Weights of a small GPT-style language model, trained from scratch on English Wikipedia.
Size: vocabulary 7774, 9M parameters.
Architecture: no biases in attention or MLP, normalized queries and keys, local attention windows, a smear gate, an embedding shortcut, skips across layers, capped logits.
Training: a variant of Muon for these matrices, 206M tokens, 12580 steps.
Each number is 500 + 50 x the weight over the matrix's rms, rounded and kept within 0 to 999. Layers, rows and columns count from 0. Numbers have three digits each.

# q: layer 2 attention query, 192x128, rms 0.0806, rows 0-49,64-113,128-177, columns 0-63
# k: layer 2 attention key, 64x128, rms 0.0795, rows 0-49, columns 0-63
q0:455468523449473532595421487470466564510511383493482521494487476522543481573493396517493519467520474564546539528621471439515449423466445465540609489488465520505546478591417544514430578506466465
q64:511549536541491558462486462525507494550475507516567502508594499486566513455510521539483536444562513420572523581505504434492434453562444471447427451517511525527469500541458507389457454521526525
q128:531453443521494506544508523505549590513417485477506551493547579498450480504433552506478504472484504508440495524511484495496475489536522589495497497342489511469467501519459560439370506508514501
k0:507532470548480552527493442540526508550483533495519526530487572489478464427503511523464474583481480520553450570531482452444478481477515535449524486510491494536465495562473555472558465486534525
q1:563495500459440444478419563514562469528532476499452509521560444505546543609548498582524480491507546557527477493481569620471452532513498514538437498533554485406490457537518482447555494479457529
q65:536518464455431416484466526523499515514482494496522483512486473519521479582527498527539500497480548502459505549480544436412469517549556486501447514530577566416535564493478517520498460460541488
q129:538440498503493473428440598495537506562527419397501578522443501530475515552511477555543567596417541466521521470486534423513472453516511417522480461512479526464552511467574479468468428469494482
k1:461493499424415419449404468475566506506543468491449529479428513514541512599532475537503535447441541548514527451489548560432519502582541420472426457581573556424561452469500525543508563506444506
q2:454553469503519506512569453477548515493565465459556525512429502535434485465515448503555500475567508458470549433536517544539522473488500553541492558596483541485560457474510429540507566584441489
q66:489523488485439482537534513505506440513503503467456455505579515510443491450495508570529391448518506480520502459433489573493463539491465511462482507566516489460486505517457437448550546558456527
q130:464531467453545537481541512487525521485509540470493465485471491543519524454506505562503429497553531531448529433491507489444539479530516519503528506589474501514507537495466443506512506535486495
k2:388489470576525500475552554491503495487465490506534448532483462536523539510545489540502525379602449493509599463430495518552460500517431573499484447515542558488524444421455472473455562549490514
q3:452537518500437525516470462605489476514496564469461442484534408498532506416479453484521472510470457475522521599452531484469436581448487503523542548535500502544533540516509480443532520508501451
q67:546498472426532462503503603586506542391475485506511481435507513525502525434485438522539531519459426492488479556550550510484482497486485560452427457501505508522498561595543431464504482543468487
q131:476485494454453457449512531567479470460493496513476561477515409532531466507475422567495552590490449499537586536422510494453519479465523454511571536544551531483537501500481441525552499519456449
k3:421573476536479472478463533467476510461465507467499512495496531505469506484494446541474485495466433481507522466478535471495515524532477533466544454448518501429480482544469430498479562570509526
q4:514483415511452490486559493461478485394475556485499441459550520435538483522519511518423545503517551513422431439481461520505545465593405525394524514475477484552383580475484494493532531497545551
q68:441516428496488530536562448444483489499492574497482466577479457442547477482560503477545470504498482499529578458517497443532599468530496428509514529445523534630504526445463512504503462472514519
q132:450480421600478565554588459413527420411516519516491435495570502468489484469452512576443486432478492520414450460560477563524550529450370520467427430534440522513493588424431473488497510530492475
k4:472487487557489534542556497545528478459504597486531417492545533463475446411543495489494478600454535467517463458538473401501532450489435465475538509469465458564485562499504504482506506444532579
q5:512441525513550527488534569539525451499603559602431483515510523479511509497548499531446529619448469512468542480450524504465534483487489534482486454487555514439509465560476484466484497500491540
q69:465509537560518542548515434444462468529490525515582589454462514486481534415435567543456519613457557463541457530471505594498556398520554535558443455548517598525550578564525572531463571416573457
q133:409448503578521516619519497513465462466449486555490541555522508435440567483415553429505482632511591499431459431429408569532481485492534527490428486482583587522497426444606604546521515493519476
k5:501407567569455511496554492520522516456568562542456496515430497463519472423492572541452512612523464465514462476498530510488408430451534530455441514537564504540562483578511531465498459504521502
q6:457496412464513497547564475463446508546482613542547502484490484418516449503439612524430590441555501491526412417476440457417522550493407488429481514467496513434467576580436591532447499495542564
q70:469460475421579465527483499466504614492544540552479445488465443415513477553530453511469549531574538465473552525441462462502522530463399462482490587448463533543480562580510460513514427486461522
q134:555451485558549500521499461462578442507534588505554468505496487452548418482473492525444505531502459466536435633478501515470547589487493492450427508506537543530473540535459464416550488497464536
k6:450485500484521464539446443478460540498493552506473548484519578440459490524517467508513478505530560492536494497490479480417499535465565447520529494491560397466526432529514527491460495533430486
q7:483509511482557611492484525522579496570509500521543561546483416526426469524478589519433512508528510502473503475548516557528438483504554463475480518421497531492528473516509500479500481489517460
q71:465498462511506503480507542549512556479503543478493590487502490514447531405453467464491523504580486561446504568509385509491502487452429546411560485539511504460510437508449449456512505519471411
q135:525466549469556530517465514558444470487544524540529454505532499513496629491559448452454457506606529516400476490524460561489376499493506427444454510482613558452461411481514486512552566476580522
k7:413524468485527546514559587414496423436497543587597554569563483509460587496500439475402459535553520413424501504418365598575505547538504481420501506490527476442451422495466477454495561477542499
q8:415504495537631451446473449480575426456431594531514522450561572523474534615474583446500534516507490429460568558455530566487493430594469485564541348502457480510481452503492518521399428447485469
q72:477464580508494544399463517520558481539527527505461546567554520499501553524508450481508605503521513395440574464451609468514488400425474420542553424505508511471400414469435609600386569464450455
q136:455478559508572470408411441550432501484516510586590503520504523503485523520565524456474493507487542400361539513506508542463485483446500557617528455478480531500439469491586488456422466510409488
k8:498541494520516570460515489498530521429472476642519523491643450504454472522560463434492553530408514367400602475458531488480528442490509544622481471459500524473489486511490493545493482477523468
q9:457423548516455575435460536571568576560533395496399561472457469511555539471533472450516499547464497608536561511564527507563454455515498624569478462408458501506503500604517357579554449459393464
q73:474474497570431482519543530479573528507496429594467620414470455493532558482522511479483506560531424419462522547581564501469473435478545585497490397481497471415520482572593452535525518475516459
q137:465468455479496560483492519409559577446505461539446541485502412554490436449483446499479638592450471525539455495546616521527470555530570568476554456429488468418559497552508511527495453448479492
k9:527449463494405592460483514458619591516479458605421561439402483473542498504537449451489530597546388614473522491598563464520576432482536631463487436502556447452514457553453456508561431429449372
q10:512552520489564564477447504459484426544551466510488436453372467412500396424555559520488485513467486479541472488423527447521477536469461450451489510399463536431510530509526459587539479617548555
q74:513561527434580518473513607411509425516581500493428509517483475411518500493516543514514495507419524531601451443519458573557435485452549496528561506448460544467490422452494494557470486465460598
q138:502558512473465537491499546456444492523600502440500504501470431433499456425587550478509454539410530548568641531466514472556440540467544519548517505520456503388536554551478438486475518426466541
k10:584529533447590547493459474441396442497498458555449410437428493428569474487593583479454436502416471509550477464491471479611444574432500447489491509455494456408499414464464432531471518499527580
q11:410356523503464479395491464485539579481419565376448523429520533424450493522523502531457482522415468695363438510593457508536459526573457536423465476455609512532530527576495479483539604531428604
q75:465479558518454517461443501447427610528497529485497445471545435413487473507620470588512407480459474642425505501530549408482486553624442495548584479434623424494532506465485532411541568324579499
q139:452440502503547604470606482585450480439373519448527542434575447404425477537513524514521489471455522606436513503479365523478401472543404535462605470509460424498588603451459608489486546469491529
k11:450399525466465515435539447503441496478419534432508562393497486458443500520503516581528441464501494651397435520531481448550495493573425469417543524519505515564564501529492533461535562486465499
q12:495446517450497575462509412537551514453502473514413480514532490527522647470508464561443426497497464468487416592493474578519503372507574514514532535513463574431461518414481510546436526511472476
q76:508491470528516547419459423485517536431508558430444472576514475410413555492611489514497469536456551493495570584490622450560350496574460414496474485515538564530484578493576506549454460419447496
q140:510559454474429546443481515571543498473545514451483443487533424508546505491552392526476560536467388454485515547512556438444452429439533479489421486526472528459477494479491469578469452472459550
k12:488477560444513535396414471486537563415461521474471389529588523453493520445486510525475484542499463493473480583496565439558467489473557403492469579502533586436460503441557527560443584394432540
q13:484547512605545437562621461409530470366485507542439439563525502495445544512484595491452423554491522546363558514547529488517584395588483512499483389537436455424400453484559469513465407474492475
q77:538534516602583437649583445407470515470518467490528378532529533509409525480589532611503442493496522518423555463428478560533522512529516570480521498589436376390457499434519501521538507453549492
q141:520552521540579456539537551450476518416546434530501487553439498456559483538559514517435431454409479437560487471422541469603507514566524599504516483502462535461471466550517518565574506377468490
k13:493516560571531402625569510416526513357410441496477412556460510446401524549484531475479413516428566571490500455515480572490478475599494573546526472520442420440392435392588429535445503451463529
q14:504484482563566493415427421483458527530417544501453512539461463520556503420488412485569596446520457394516498479477532470497489406488529613514526463485587597543564556509460511537458573419437482
q78:502510491433438529523451552393448488544462521529523488540410481551473482556426466543529490524569475483443496532594455384498425408445545493560458482474521573571531511460543401543505554502491436
q142:450524493574387515447518418489515542542520494443416408525468548499530436447410470430535490543568464527488414432544429497500521536469468511560402446511497567516515571522475541568463548484413494
k14:510547536455501536473532517527486527551554516422466509523422557568582421475469532469515545508597423443437514496623487422464432417474528566562365497429483565572557512463461450500488619476479510
q15:499503583539589509496473554464538505457435494568568526472430569491442494542526475445536543529561491471514461497481604562610543470448479585474547577478505477503469389428491445466563464595600457
q79:410499516449586506530422409493591433512457597524539477425478516484411505483560524451501454622517510419577529549568528398524496394498477550526480532542498469539418497392491469419550407471558567
q143:422532498432532502498509440472547479472511519604486474368463492472388488475359445481491507536458514448558504515463494505534512520503428496533503513571510502447515497398528468603497599480561452
k15:466511605424596459520454448434596455554465499577539444460426538482453522450444476449502495624577523433508506510536520506592560422485520525469486574480471535510526523469555457421499492541575431
q16:596502495498499484431470564422551474487538454511532537423452558474510487518480533413496488460473460462531445547511518594516506513525518534530588479596541521559528511529494477506614443470518496
q80:595480518394496447414441570497502492529502540453475557471485521459559472573459516508543523524463519480432534592420546522423437480563538427518488438608586485497460509504546505465592415533542532
q144:529527529470557474509485486437542505507514503478526555372482571467538465412481475568518507537508522407488540603495471518473472422546553503546488421672496457546551475527500490450606413497538578
k16:579518517419567499506494543513520508505557500505504547398481491463484511508496552503571513542544440491443532457486515535402445471542526538480544583578549548482519485516533464494528460545506473
q17:605474454453557421481530514499500498567417534502428452489487506462548543578468493520477428503466547557491492519511565561492455494516510540412526435530532446541502564544470540453520442472533460
q81:530510522468515462540482548512455576452500491498511566380495461493538435531550471553548475555531494464488482527542492480486503522500585577567517520478547523534551468484494488532572495427511492
q145:496499508413535411482467536528515488454505408563489470389522467462498468501503507533503489533496419483454516514475500551526425499531490491475441518662542466552537471469500500539581414556487542
k17:486512557478567461508492494556477491446546481517480507420454507467513409464500569549557531441531523491436529517485505503491451507570512510478467492461517552474546517489523476551493432581541510
q18:433496445547524513477477495539560454442475530495445348505534350469530544471548541423480480566515497581450530471474437542545577515500506455475425508425481438488537482501485497508468536468434532
q82:439518491525509507528519499595450497505490557481490413497520454530474489466454455424491437428466485524441545468509511488519523491497395526455476508416521479502473558519501451532434551534498476
q146:388436469533528538539546482501464446463532577536496559521507355492494475463479435509506470538524499526484527391443505456504583477451473408494488466466485522459523494446578485477440551566479485
k18:408546456568481483485501489458445518496462495575472539545510520539506505523435472426460511524468519462465568449467482472565591517521457486456509546451482516446494508488502493511432504544465400
q19:432427478535564601481525444451514460521436608528491415564529494412503531489510465532459527502505442537408506538448444442411592489532387439472445524476503441558495462517392430522465494584510552
q83:394453507485527559530527458450497512547525558522585458609445461494487513443462498434469496433556497552416477472487510505574577532489416521524481520440505486560511505504507472549495588507506530
q147:454458460556527572530510452422513430581446524597504422526488451461489518466418518433451454460538408588430512455503446526517551570521444464494460499494470572513495551476456486468465554535507538
k19:442512449557472473541491463462430560533513573547623532558507512497477533400492499397434518472524440510560485522469455493538541514447497511489499549478453526494533594462496469507460542551554580
q20:411528557455454505547551448406442523532530451511556596506536563495492432560443464474504527420523456485515522415482488490548478517501521425491546568539487538475472509454544558513548496592553450
q84:490429518478507492540515496511453531490464500485506535531493529480517506507537409483483521443494527462506486438471490501502492534457525452444529520460473556483514428480520527483532488516500504
q148:441489512539475520526485485488496533441495487482514561501509507457439502479472522538528567465456549447612449461498469493420612493480478518475488488507447605515501468444512540488543475516454508
k20:462487544456506487497462512545564486501500463491449489525529477507488458446521449581507479437483523505520482473488466491505540550435575465454441501532502521519492454492528543428527488515432468
q21:592509541512445390509549533465473557540620484425573529431526584550460517439509466489491488492530522498555534420496530639530361463470555642503552532446557532423532535523470584458467483461480481
q85:602469528453568423492457533506506483473584397462457450466543543484510527520512476470542517583477558513573544438437461464560350524464575458492493486487505434550422528532484545452541457468545496
q149:528545606543428412539534513521523484465537423418517509434471569564531433537566523478457493491459546603562575465475484502531367524496518538472547484513499430502545552578507487517497462521525550
k21:561448553483500470481566565482559524499544508398509417483500529568521503485450568586508463567493528500599435481510485456515408449462505527528455459550487494532555508578453468533502456476440482
q22:538528605507524516512461441397431556466488415472597453586416521488416522505490525488566535449469508451558530500521484458560466543533597505549546506523517538421561464507511536500516525421456484
q86:547484554467461527468417469470567550364483485488482477502508515527502558454547571497535596543505433530391461537483490432480466481521581522483496472472500489508471403554470634573522513472511515
q150:523557540467494509412498476528536513545488481487560522464530520550489544451515561502593545480520629436488502518527460494444455538497505462589514471492577567483532406514554526583561490431473472
k22:535593505534585537417495475478626453501487435474508484537483454555395501420510658571539481508565587530466534559466513426480525599473552587524380494522499512542492423528453634494529515400422438
q23:538549473475497599500397600508472449495423510458590526553557507496420424556517470565377512413473558438453445639491484476554513456568487545459525428530390446472514554555448422487526526445567495
q87:601477428469404417472408537534485489478457543433597470528524531558612485488593504561456434444454597452519436665454589488489491548527428525523442528549446548515441559600461553564527518495554578
q151:518503362521454476524409595511512446547463559542627528489589454516551487490495469579423495531517564447545423631498470546516460471527463582456439422485417598377491565507452500470642576492519530
k23:573536486520448521521401597487539453489494454527559430484526549452549443499611476500445494375388526492464404531456485476535518519578441498496438523516463579467560539521470421598520580478652566
q24:488348484483583535547524452495517423534468481421499491502546471452527437452463412426415551564447562554533484442474442523548473592505471484487445523504569408477460533484507538421576473383423486
q88:463404517597474564554525470458499598541618492494447498496509474520497496554553513524585478621562541535470514526506444533530486556434529457519488527477568503564501488399438571461514442503420517
q152:421507461549615526544575442532536472463538478437471510503472450529632370607469572511449469536565467546408464523526440494376598546504532454518401507473584544429411529472575558400515401414498546
k24:437367447557611498583526479464484488490548468432472544507509461560499452585483590538479458478565600551438509453595435556475556538498503402456418538509553487559491433413475517469517445415438448
q25:527421538554474572462519559455525442526452486491486580485481467562562506479511466445545542547579498585508477480480593443502491545475485507476487456432469558531536499515419480561524449479534475
q89:530518430540408559560519535479474484516471540397499514461548375532481533525508525450526505549527382511516560521488563452463441555505534561522444473412457473499419482552401573444547531404542430
q153:488518487501447591551513489398494417467518516488530523440496425526489497416453480506567532559536561562560575553542556491431606533509487483518531606458412543467466482484478476461501451349426376
k25:506496558526358593506561490366520508480552497433486540443543520598504590470393507382531568565569572538523505554513592396442460514415472506505521502435464477532365533522461466479508498464505526
q26:443500510488537481480553477543429495526453557573543478431530555468502504466495533501525515539419518401558499482476507424530391519419503452539539473452458519453491399424495440518412499527541494
q90:514489501561655528570565521489439523543518532514652461476433501493512485488450408560550543488472549434563450548446413474578476505473526537424535513454525546479515436471448487435460486556493555
q154:491508497556577531550546527459485580561414520458534456502434526518483549495514547526484524484434511560524493430544505537529520546520467573456370527503505506501554542464437436586408529510487532
k26:440496500543656517538653597481427561550521545508505408432462497468439479474486441489472509550390547477546476473521496496511409494482463534555456442500470498418495448441473516474455537549507558
q27:430468479403617443489464459550531511515351444587434434537585429444486440496474515491508420430457469455599501592581559526507441441439479516486531504546498529540497582488406555498528428523495416
q91:526499502392613485467516397534533562555474476513466508512467622506500510530511475469562570442496497458550480475515560441586472425429473665471524448423515524520491636558525573474444492590557503
q155:487398480481478538498489478524479562551466489563506498429480573451504555550444578430480479469498552445534421493485545533531440450428368545508554480513456524382493479497448467508483431568439482
k27:483520451420542536486513478530523545574418464551495446442473487465491474520542489504497412372519490415514601512537525437515409451446496544476525446505435494532475527574424483527451410566527406
q28:487478567457459509501534422407432483463447544467500519465503546501461507498492547440530411554458530460597439527413462429524561554452475575604594579497429451567405455448634529533438592461538552
q92:416506542468594514510546602588480452514553542505415495504517524407633539555547445490469407479539433461485399490408563510465532499450455523544597496414482497454564479450554515513549546488473487
q156:516531506542567537428496500492471440474409539431484631539499569506536516514563426416496529584559556467500527499574513519610560592426436539502508487487448458471454461552527456516488525549507559
k28:473495570556523553506564556490475456497471492425463600445543515436533542501493444459523486502489485481478418562510534546490576484435446465629511571487546486515476456490595407499481552534461503
q29:428562439468516524526466441597495543487539419478468443440548543487457469523591507447446504486573539475427550492483456549390585517533435445493480588465422586401444450504548523495500473465583484
q93:535499490499497438366463549475502458424575485569441499486520491494510506414593418434502486520479584469522423456573491511547550503494423554449390448447507482417517430488389562550533487455544442
q157:541490472556500505436451480530434495492499462533531476407474501464404486459582472465457456498511558472547445547629466434427499566492403478573468480423453589461509436493564512537549513512533534
k29:544518477505518492379510529514530517416471447520397410512496523447428570372567509398505503463438536521511537495573538502523616586601389509592452467468451618481440465495499506532501465497557501
q30:564479429357475480527493477462484444490380514445477547421426482475522543434523525427545568492393628567515505510480486440461535505554588522446535517462439557528487525547510469470505465419484498
q94:475460476375508489515545442477427517488454559403415530514493491474364537520571499466424465607545629548563540514544505453454424601490495522483362591531533532526489507580517430493588499411583539
q158:565458463366498498518524482496409413455402518527431572561417417470450589528551419450501529471592514544474391497529565436397388495459551514469461542450488595517498517523460473466574517415506437
k30:515465382423499480564509561495444505524384523478477516563374524501463586399463541473492503519451559579519469445474534461486521419498557530501483506493431512494419471553502505504512493462418500
q31:542583512605456474568478493409491606458406501467581462499503481497465487525494502470588539365496566501530504468528446456460548506504481578459479531480437417439498520541491506514487590446513513
q95:547590536487498457415543518419523515536520501552523581490454554523494463510515549471554551555550450468497508431423458518406503458470462496519505534440505518391564537486549463416425595517456506
q159:537523525488490445542546473496592515540533492476507429447499481502508516493433532458522525464442432520519597436566422420496499492595508514481473472378422382483494557550524448317494569429490545
k31:506534498498512414534534508464562602516421532482510509502479464464453372502543581517562517481425510565490509465532453498417430515480412519434421598452403499446542523482552440450454590459427534
q32:544560515547493570474459557543523506515418544477602463572515542526463516549559484455555473557499487378511552574500434381422441490402454522452534473504534400501481457366557473464542399374504497
q96:495513447542550499520505438385521428474524467475590524516560528572402538476444553525530568514435489531554547516556459461504440532480513621547462501425453477463444507433570488504577498451541548
q160:517503441514497492553413453440524410479497570522470482458474531549367525560491512473525536538448537570432554493539385563470457544530514582491496334509521489494518485497554536421514396450485528
k32:461499501471534641511437501471501383394409568439526573512501527521399506546448549490595567546442472590458528511501424522487502573480363589458430351485496483537519510411510488565493416442515568
q33:561405424371445465516520506527558488527490487546533574500517511521544490495438513490473476513551526472555446486449470434563537552492470512507497525510452528418564590496478438505413508463329438
q97:534521482448437496447535441472470528450475520544459477504586472525503521549457660466552494550498535546430431426464522505571499551465514451500425597567461495455407497596524491501531523442451488
q161:548473511478455494511525568485523573449478521533510478493532550455592467425501487537498531545547466551518525451493427443547502583506385578596472499503448510418512512470485509502538511356461485
k33:591496420412464528495523552483508534463433502550558585478523591539501540509445543459560515496602429516438524468434434507631549593514437430480469501542418512480448532525459479470436501381373457
q34:541529508517523542413574478635535501491521563467525531522550487430534532610537538499558505474573458496461421564395534479461582432506462513542525432558466530490470482494487473562474540517484515
q98:562491527491501619525483531598521480490551581479575475563476525464536510444528516398539536458497533458548506618475562421450589590476441505574483436555475422468481455495496485494573519501576517
q162:549536484564480519492520573569474455520535555424544425558518557522514598475573506457533597438541449517503466531471463410493584507485382542446433430582563470463483456513494504565531468418460487
k34:590516514539518533463540451573474479481543570538628558516532478510502537490488579497533519413495491486439389554476510446521556496514470512494508496584578501520550469507520541532514503539486571
q35:469518487504474435554499441505397436511508474477460489439511499425513453497412556475515585554547508531455473487462476528441487555566505492430467527543427498483413511488585568470499548510485422
q99:521448515448567387504472455417559513448575537492530512483500592425508383470432555575504494502574587540464546522537379531496476517467587474481576466519382490490469444451513545552447583523522492
q163:532521475529461479510552431534433418445510522394462457491615474475554475504496584526558621470533446421559455497540475434488434667463415497462470528475483433469417471478440553532575488581455444
k35:461557485598458473609577437507496451442508463351513543613519435508489416444499541493496542489522456504512437573504472443462506580476567443471454384502379445479390494481549553515468573585473344
q36:520452440440472573557490503391519534492485477578533498448439519561576457500525520485497484477497517438451407411559522460490506562503555510480492516490466540548574532528449496485410555571401547
q100:506499544415533566617471436456472558500481462428559546458501518540602516473502550451483467560609553528510491454553634444492485645472521427534512522455461540542556543545387489482523449447442497
q164:435561475484444532580469467368605530428404446430514523515538545621589480422557470463524452530486495520487411528569511576463406556344510448446477402478554583423512503517423547545611571461498550
k36:440480496418483548527505505502525502568466489475497457494558533615516455477524507422473473504507467556491431392570562550500463567452458470432488476549484519496560547532421472546489536500433523
q37:522467463511394555469471532465473470539537555403432628503537381468494456578528529505547443526458400478445465442509598536482451449476551439431555420412453559442545412474431465496471534597578455
q101:478567527557503504577431591424368522562467463407509525478505460527490528491539578460543478422460489482517501527520462425487565492453419542427520551410461491442487424422412486462476489467585427
q165:480467443515476514539523448516408436525445458450463584574504442462437578582433522486404521498473437460455484450513501511547461453519634474403498523476457470454547541456423504471465577546561445
k37:492427506574445511564435484478397462557518512409456608451526441436520559558548567462472478515441482462469458411519560485519439458549539481495463539394512525355570468447450489466512497566584508
q38:541508511411363520534425448613552545470532525483545425456430544458507451572457592415504472509397499398474467566522436494626544567488514444512562554497485557547477468472541391436491474483655473
q102:503428519442408535604453489534516449509451505526445472479426584451554458533483621456369526560498515421488525526565426532583545511529480527567500516427517613546576526506525552488588407468538603
q166:541509512490373504486411541519496540536520530483487453535446496410448417488395535511430507488517526446502501531561472557539550484464476516497527439460438557582512569465584487455549524433593512
k38:545425502467433497535480483636475523470566516501507431468398505467513465477502623516446500488461431419533541563587507610638542464519500451460557500548439569575557515515493433418505468512575495
q39:566387503482535468511521480495558430470473455477489456561490565427487560549495416470527509497439565457523545539479501558613533542495443552593400519474501487507459445483452530484467453474482479
q103:524463516495536543528516427394568561521338498500468569591502501519519480487441430412544542422550497510431537568608501566590550521455488547550446496476392626455489492561524424393350500545397551
q167:525464468434511561467494424520544442405484509483516462581556518488602519523518455467512639517457461393514562532520516528614585539500460439567429503535452523527410549596530478518477515399465439
k39:566344583443515458549498433510506507466517478544484462579519527491511469459469396528519496491474512386518540482521511529531462496452470499547464481490409500501444520557484426481482502491495496
q40:619469408425515536423482556583550595458465447543516527448486425455501534483519472455490567437475394428495429590474540569465448468533572509442443513532524461491483566406453465412470529533530477
q104:507490493423516593502463582424482449400486492478534364475463470463491487573419476568496527557525421491371457584494567519488523474475584568509503521482447507533496520423436496481462552440615522
q168:609470526443500536411407501488524477442495479544539526462463494414533541489514597477508528529470399392517562531465516590486518505508550558470402487464542437554527446483531493423511458498574543
k40:581453479486549515501416571529470523424437436447509484500473514471422565447503484540477482469572506477408461525410569616464433482500615508443479449452520375542479581389457424404479555457633498
q41:468529548649537536599508489533474471474494455549458501496484568409507549462530525530517389437542530592557575462417541598556641481434540549527442464456523475471488472508492464508469530506544435
q105:481455455487480520625547584486553449379564535511500546489481527460550535469538479521662483371596460386500452503440476464506543513576463439522506527533506465483533347617444509554486568498531476
q169:510463491578517555591404493554587550430506503619440550527435455410483501493505482503546512406509594558510508463406449503503568534431457496520501562445523558452495412522506493534501519491541504
k41:450462575532546558569519535565521484370530447584443518532451513451580493461549552507557455474513487489494501427436484468554513529525518564545494485506549476463511469660457481566447557551490537
q42:499451501545573596508475579456434434496528500466466528528485450519439488506498532499483486401491501564619462504478542450516460490560512584529476436506504445511479587431502616386527516479611484
q106:500474571476481422523587488561355529459539479525430603474504483527469442554489463440367527443461521548472441549539559466622452520418451564513468477449487457485598590526520542434595494485540454
q170:463541509506524532486551473500513473571524429570513574571476436574591437552427464504475518347564503443494476573492446515455500462488429532479461367592420411477523468633527559417551505505490557
k42:419400515538501471465514475543440466528426521547460498568538403545536450508413529455512446352476501520517468485495511353584478507479457512521554426487458414547548566534606661373513503411534470
q43:460513442524458492482440449486529524531501542492568466466488488476442514524398581440498481554516446454482534501478568558465514430412462539493489412566463419484463490403535383585427453490502454
q107:464550516498444478523351482493565498500493519604552502481549454541413455550406586475516534472550463517567544415545497475479439504475469544487516552525466447498524570515389483501515526505429510
q171:522628488480478559517416452523474539469536448625562499472460447485450463519468481461502503534557379502399503519523545497556562405516512465524451515511476424497504510534527410543508519509524491
k43:523557414509484479543376462416527510455513484611473449453520462484485467533410516454550555491596497477490481463575585519488506443508429469512413525502486409519525487429500427592562471511526534
q44:523499522516507552452435361421567463468588564482418541522438429418525566456528478453511531488590487454480528409528510464537506429490572545544577468483494534516393462448548446463536589502456617
q108:518454478498561569463532444433590398447425554395440500568454450428527477498566489494482488415492450490514544471513498439470466548622457458416528524565451503577525489533492396411484544575452516
q172:509469494521588509454521443508581474500517492615453463457468521521482552466509517426502534411490554457504527369571467459465478523508443505469544580584463491572496502449569418492468493516492489
k44:560515403529585492457518449465531351435485540512440562493581507404540521459483467485511555451510585448506582428533408456464440416490513489444527565527504588477472505530524462427571509559498590
q45:467557500552538428441526518507433482529480546465565507463515579463481625454496510495499457531462446593521565521571467512557571450474577512480473347515560471545513507530537515536499460444495472
q109:480491465535568476503469475496497555655439544457563513505548556527591505501472455376540451485544490616546579520627362505432555487515478383499528511502489432581549523544448515527479465492475474
q173:496502476447514585548572502456495461529564470492524485565472598488545576531438451401491560541477482605583572540650493471564540555451556513444405522520577494548513505494602527533574447559484531
k45:464548395494575421558511479490544546541508509474499495476516583467617525548441588497486507539468584526497572511608420550485483471466488538471465460541516496519495511599533485502542409434517478
q46:523515460448518468431563412601532547387479541523449573549525520552484518519338509556493492463468500610567524481409567461491515570445475525460449578519463510425488503481472543520499510542498535
q110:442496456594516422418538453590537502538499473479436489413511471501515448372477490638464534480414459523650594490548508485487484568532572475400472459530461571488494504515465506411524454495500434
q174:465446465554501468517531474554467590430546460519487539547560436548570465428458470516486521568500544506583562541442525445441505506483520518497429599523462581378533514573510482500512499503522470
k46:500500463574562429426554411579548538466489462546421547517481535554479532446441544589434482559481440555622562530343515450500477554450501443413433496516441534438522435487488581474456538526544534
q47:449445515498393487437459508519562460580504515469549468474447571527590553425515389441530443521496488441495546554413464444496500463498469442522454503538531434419528487545501487377567437555440557
q111:448496524427531474453526463581483528559573454543499498407503562466470522506527444505527407493381575473474492456494471488554609543524378571520420521511503513446514496481517568487456461524418566
q175:481458447481399441487495473470506424468560509562719479559486551426422496454404470486552480558424486491485524519460520448524524530524469458513440418575480454480446595503568429471584451476536452
k47:491460460518481433480438453580472415540428557475620474480495544456478534414428423470541466507436589451463521498470570407591536458442415429480438468501503485491572475532566439481530389471457523
q48:526485489476520543539504440475512422634509469466419570513469605545466504434571509506540496526539527484585383537556452488579489495541491448528447510471557540490414478447521480532540481503592489
q112:582473442534509599464493529539486440571546520553462420445466608419464394572496419599504515422456544531447451516598366479579615517500505455582528592533491428439500429465556449610462470516573435
q176:504520459557552467556525471476410393552490470525492455405528482491482487465519456588482490555510522485585370559553519421490536565532508576597534467439526577403491415486538546477554439501576517
k48:577488436523486452426431422516535436558459531490446474515443514448480398521489454537535501552473459504524396482538451506557454557551428554520502495560507492488509421441528438507419470551528470
q49:464385545474460483500475607524449520520528512505387499507459452503504403511463459514515497538483452500531498495509521494500519498555472569475552503523550553487524470500586489526551600498542514
q113:446420549446421457549592519508459443560509549422536394551420509510619439483404512473494502516529583587404513522443587515498463612509509566424451563560527524457627466598497567429586532515514558
q177:490507525520517498465444503553500504509446517465464570544495497541519429415406604549494512559453510439526560471425537441563519540510476535440533518482596516485575562467540488449558545465369491
k49:471434465496493363544494613475434481556549525514512482551478449533484423546433479501492486553503611519523579544447548452544475528481484587476521472495565614457508428453478504537554597433535523